config.toml
hidden_size = 448
hidden_act = "gelu"
init_std_o = 0.0
init_std_up = 0.0358
init_std_down = 0.0
lr_mult_down = 2.0
lr_head = 0.00516
decay_fraction = 1.0
batch_tokens = [32768, 65536]
doc_mask = false
max_steps = 17606
Each number is 500 + 50 x the weight over the matrix's rms, rounded and kept within 0 to 999. Layers, rows and columns count from 0. Numbers have three digits each.

# v: layer 2 attention value, 448x448, rms 0.114, rows 227-249, columns 0-55
# o: layer 2 attention output (transposed), 448x448, rms 0.0916, rows 227-248, columns 0-55
v227:506629504444475487497488540486434489556450520465515510523520446482540419546435537371562519481487457461525541572482456495460447525459519447602424433469480568462458542562
o227:492404454386563561462593469485455526429524522454450554509560499522435524462554498438499536490544546501525441510554512563461473426488486537446444479614475466497558523455
v228:406436440501482481509483410536456443441435615554518485548566499468499577546507547567514409432512607523493549433483489544496464502359495424494529543492476486397558475408
o228:522449510405478615517534523490500583499535532587446536361463507447517513467477391516450529475450452447376509487507517524544505568530475478531492533564512445525502574505
v229:518494541443564504555497522474553475501560495452503530440501468422508435511491519505469500511536449447461518468432501465564491599603454441395532492501490395512512492541
o229:537460549498514452512456519483562470556531441514464527548539446462486527469475442525547557477459531524527530356489574497544537493485504535465408426517469581584541486458
v230:536512552412476504502502477467517512456520555518497534436528486451508321607492543482512405461427402501579480458381431502509489531439520473470448481584476584513463568509
o230:514436491560523513499554410377548556448413539552480523585515539581459518479537499495463482515446576485558595482536499532560418427562480514522472506491569431536506485534
v231:483465504582503496474542520419540503509459483471486481431513471572534522451462549502485397422466338459571550405575518523521489468417546462485570515432459420558529468535
o231:469567522467470554607464418546506506514429555456526507480444502499552435569499427521409509498516508532432465423460546473551430502430515533623369595543508482426495477374
v232:404504540515425604569507489432474590384496515462434532515485531487567516500559471536489543457486578538437440433534537572567460539511481512435514449502467493474496526438
o232:545544509559472551512451510522601522526470514572422487475519525329453551598488463546612491464483644453479444495477462548487543543424487502563443466387524431548512416547
v233:442431515470541547569561505472583541551512569387424487509521535445418490468496490530509490490440519528517501538499432468535576505561478452574486482446406469435506491477
o233:416486508582483427487495471423437535517448421473475565492482481589436512487585437468563497390551454473477510436527491465490416556474541420501526482553524533482525461462
v234:449435468557503559523571545567422599537528424495454487513513534547487579563470556524511514503513478476488526453491538494487502499520543447572455526430502510553549545533
o234:504473539377457521508575423488553499427483531475501553469498341503517536467555576491460570519525521472504508515447496465493490504554465510582469548606554505406430456505
v235:516408477541440509399568457497449518491566503508570548558526509474504473535538500463486527562498511434515513547542419576553568472464448507478539567508482531518505504523
o235:550563573503559503521484512410449468529407478561516519456514497525557469460544475544485523475536484558539486447484380505436550454531550526532481557547497523475546488492
v236:483569462502553503541458403476521475451465577573485606431557408586551600469546501564482521533565466547523428525462440476558492490507435444527488524492540341504597513495
o236:553501513498558553514474567469480522494589482468503400438509629604439472503536452469438500433477548476518513522540534506510473487480610456472496511531564533440551454488
v237:544520548515495528481358543534577488576538431540514458538499583558474520536421554550472511458406511460459473542478440516465587540592503455497545471571436451486572554511
o237:469490513444565425493496442491548432468452486394490505516445438428502533550501509508510500539550500336470578447518544574485515500472538578496464462477509537399423575421
v238:523433614458503486518467487614589438485492507445590528539476537459495499471501424548436541562553522464461473463421498484461556446502461546466518451558504503569494515480
o238:569574462444549521438577478504546480535538406499527461368493541429446496453465591465491567479508521488438494471518495468391505536610501573472540566480530553494548431390
v239:547511512417506538493513533536472425558422427499492489530539472499503582506483506478494447513432520547561487560494482531583497512475475461497505418430466528571471587555
o239:501539523493460500531531505445558468481442549475464418504485475476497427496402437440490557507424485471509501542452489525597508519481444535565546561496444507394523500416
v240:487451475488479554433483489502637508547546420566449491517385453475565447458549435476479599439497545538576519556525463471550445573490561580478449441481475362590541500420
o240:494443566529530502637519524601470418434440553458491500490561469536585525547429618437473433494463422525413462479453458488415567531488508473514565558540462492443559520492
v241:451536471576589458502332615448479438589490585490540479573478500483489457471485483569507440516460528499517505410480443499536485504468490520491483496541529487555554493510
o241:505590598475528473545585511462521370530481595517511472403437558568630492441429551538538540521497500542471462573483485543548541551555473525422521414581519561524533465496
v242:537464563484556562524490500516520451583528469529598467444529535476623505584562504533607567456518469597477488453472490478445509438470455410554526612444491499543444508587
o242:578566426510543484549493495564519421547506546482428550575509476529452450445544439527380595551486470480478542474474589462527568507568512503526434539651437455468515558486
v243:482426432530450494540571515500414499478533457477492473527487440490562428496524443567533478503433472556474493463537594611490476588508498605439515569574459532454536506522
o243:570527542483459469530522465541516505579518475458503434489546553505546439473433537534622673464507470502449417558489496438563467399521508393434472409425510496464498351502
v244:486489462483562492642446505490477441510494458499508421550572421513467579485487553519489507389492429426523546469542502561549501473505399446520544527472518481470525550491
o244:554487598434463502520383478552600634511472468529490562504473441499463508527573477432452484534452515522468467497418505467505527486571500472509590578442553437436528516518
v245:549502526536546467580498475470571545503548477544513633569590483536603492420434452464394449531456505450542553503524474544472517406552536455506460380478447503530447436438
o245:472518410508577455411510528498495488513426504472473428474468509607486450558474481499382534537577486598472545493438526487474476548454453470429549483529495401495517519530
v246:482530556484485488449444429480526452480470476499395428546494530601497505457535547471477383574511492477526512515513515507530457547538461457509434497454553600473538562420
o246:386558492555552511466479513565454480399569526421541491609500523369529409539522470584498496533558511565484440420477492479479452519496492507490518459543466484490443522527
v247:487538554453475543503490471544529574541585597508524444480517531488437531497420479479479446474604526494562445572462549423499475531471440498528459494515543569458520465511
o247:492561483496488504485394513497517472514565355519459448474508440505630506503524476535470602619464585550550502553417519456429468484585547506488531512555479540417589523450
v248:435427438489473442465413583519588556508563481510590418514505392541472457482445463544497590540580526471444511445509503507512466534452506543514503600580501441545495562540
o248:561490536457531520468470427561488441506438510492468557523559544462543508607506455549493422524504467416516461535523526534432431464415550511576498462512561488459468408560
v249:471378551504532504521473568509516494472566482507528575562486480464475588533538425577561503572488520515559502527440541547580591539513421439579487463470461493563496463542